Weights of a small GPT-style language model, trained from scratch on English Wikipedia: RMSNorm before each block, a variant of SOAP for these matrices.
Each number is 128 + 32 x the weight over its row's rms, rounded and kept within 0 to 255. Layers, rows and columns count from 0. The size above them is the row's rms in percent of the matrix's.

# layer 6 attention query, 96x96, rms 0.333, rows 0-13, columns 48-95
size [ 86  81  98  83  94  86  92 100 125 106 111  99 106 107]
[[125 203 136  73  99 120 159 160 127 173  98 136 124 153 109 124 171 135 120  95 134 109 107 161 134  91 146 155 107  81 173 136 165 135 160 143  83 189 112 108 167  81 133 120 105 120 132 171]
 [123 121 102  69 145 165 127 121  87 144 123 100 140 116 105  63 146 119 125 190 168 144  92  92 125 114 126 137 164 108 149 175 184 116 156 125 153 148 131 188  66 141 111 163  74 107 104 142]
 [120 100 163 141 176 150  85 161  87 110 196 113  72 134 100 151 165 139  66 178 193 122  99  74  93  88 140 124 112 212 147 171 107 164 128 100 162 128 118 154 156 132 111  81  82 132 139 169]
 [ 81 153  83 111 165  76 110 134 132 134  91 155 100 104 134 150 137 116 148 111 145 119 117  71 110  98  96  99 136  96 166 110 131 152  87  61  88 123 148  99 112 102 143 194 153 150  98 164]
 [ 88 168  52 124 144 172 119  93 165 164 100 120 184 122 159 133 162 104 185  80  94 131 109 112 129 148  76  90 156  94  76 142 147 144 143 145  81 137 126 133 104 161 132 130 133 106  83 156]
 [112 147 131 174 120 132 165 125 125 124 111 133  92 145 163 132 117 123  93 119 192  98 110 150 162 200 130 141 119 136 156 192 135 111  97 117 139  79 157 163 111 176 157  94  91 172 156 121]
 [101 125 175 144 106  98 120 138 158 145 105  58 189 145  77 158 102 110  90  79 108 173 191 144 177  89 116  90 132 153 113  62 131 107 135  85  87 116 102 168 140 100 121 194 101 167  99 146]
 [130 119 155  98 138 178 150 140 114 159  99 129 109 111 130 127 142 126 205 110 140 101 120 168  82  52 120  94  93 112 143 143 179 162  98  75  93 128 135  95  73 122 116 145 116 131 111 117]
 [ 73 118 153 102 157 169 149 148 133 111 143 124 111 163  87 180 136 111 140  94 129 135 137 162  99 153 144 129 127 122 114  86 160 167  96 109 131 138 114 184 172  98 105  98  85 110 156 159]
 [156 119 127 123 107 177  96 185 105 139 100 127 139 111 115 129 123  73 225  93 156 135 142 116  73 128 127 128  82 178 161 132 110 143 122 154 135 125 168 103 108 127 152 143  92  98 131 139]
 [128 100  47 114 115 144 143  85 175 109 174 126 141 171 122 188 158  83 171 163 135 146 125 142 107 107  77 117  96 171 130 162 119 135  94 121 167 104 108  76  87 162 180 136 106  70 107 137]
 [ 90 124  87  76 127  82 140 169 173 179 117 117  89 170 126 141 137 116  89 110 157 122 122 161 104 115 144 148 170 155 117  79 160  57 135 153  87  73 107 112  88 167 141 174 160 133  92 140]
 [ 98 155  75 154  89 125 206 120  50 117 164 151  91 140 127 137 111 127 171 152 177 126  61 208 145  94 117 143 164 121  70 152  91 121 118 114 114 114  69 135 137 104 145 121 182 122 169  94]
 [ 92 139 160 127 159 135 121 104 159 187  66  90 143 170 146  75 110 152 126 145 167 170  93 152 144 176 148 179 153 135 115 135 160 128  82  89 152 131  67 121  99 143 155 116 134 128 133 115]]
# layer 6 attention key, 96x96, rms 0.355, rows 0-13, columns 48-95
size [ 86  86  83  80  88  81  95  96 116 112 117 109 106 108]
[[133 149 140  86 143  96 114 178  97 148 138 135  96  91 100 201 131 133 146 128 137 117 114 118  88 150 139 187  44 124 119 115 129 109 109 133  98 116 110 110 163  85  87 156  86 181 155 180]
 [133 118 124  85 198 149 112 135 126 140 164  98 178  76 156 142 147 148 134 157 135 173 123 122 158  94 138 120 132 131 112 159 125 132 125  79 151 191  98 163 128 113  88 124  69 174 179 165]
 [106 120 151 186 128 126 137 118 157 127 169  99  62 176 171 163 117 126  92 203 218 147 124 102 112 143 134  73 120 115 156 148 107 129 116  82 109 145 108 157 114 107  99 169 173  70 131 120]
 [176 140 127 190 121  78  59 113 148 124 117 158 172 112 153 124 172 182 136 138 120  88  96  97 125 118  93 181 132 114 180 114 128 160 102 123 168 173 111 121 133 131 142 114 131 165  81 157]
 [ 95 132  90 141 133 198 102 114 158 128 153 112 158 118 173 124  75 161 133  76 113 161 106 181 143 104 160 149 145 116 111  86  89 114 146 153 122  86 113 108 148  94 123 135  73 177  95 187]
 [111  85 112 176 128 103  75 119 150  68 104 181  49 113 184  79 118  77 129 182 171  98 138 104 142 176 116  55 116 145 132 125  83 115 134  89 148  67 116 119  77 137 129 153 109 150 124 125]
 [125 160 142 134  94 174 165 131 122  78 112 148 152 121 124 130 117 100  85 132  87 177 100 116 152 140 115 175 128 125 144 133 109 103 117 147 103  99 181 172  76 138  74 109  56 113  74 151]
 [127 124 142 151 161  99 163 182 172 176 141 139  79 152 145 123 160  79 103 156  70 131 119 137 105 161 159 113  80 146  75 165  89 131 149 138  87 172 142 143 148 127  75 149 140 102  94 126]
 [102  83 154 112  99 168 149 191 147 123 116 100 105 191 137 159  90 135 129 164 137 108 147 124  89 128 136 138  68 123 180 192  91 151 161 108 119 141 166 135 150 125 173 131  55 113 141 135]
 [127  91 131  79  97  34 166 124 130 180 150 141 146 109 104 142 122  89 147  90 153 155 115 144 116 101 119 176 112 181  96 126 106 120 136 123  91  85 157  31  84 157 128 153 109 122 138  99]
 [119 116  80  66 174 115 200 149  62 175  74 161 105 137 150 167 135 108  99 157 177  99 120 194 176  86 146 110 178  76 112 121 109 165 115 160 109 111 136 126 157 113 152 155 144  69 156 101]
 [ 82 187 115  98 148 161  86 103 141 110 150 139  60 158 133 140 104 118 110 151 127 103  99 107 121 116  78 129 130 178 109 154 178 138 137 113 115 131 105  87  47 161 124  70 128 121 149 100]
 [149 114 128 130 148 125 160 149 108 156 182 154 132  99 149  94 171 120 147 131  88  75  87 100 151 110  95 112 163  98 162 171 162  81  91 163 132 114  81 127 120 145  85 117  76 152 170 115]
 [114 114 133 150 130 176 198 146 144 156 109  84 117 103 105  62 148 161 123 144 141 179 103 121 160 152 210 119 134 110 162 194 145 175  95  94 166  84 115 145 172  89 139 148  67 129 152  91]]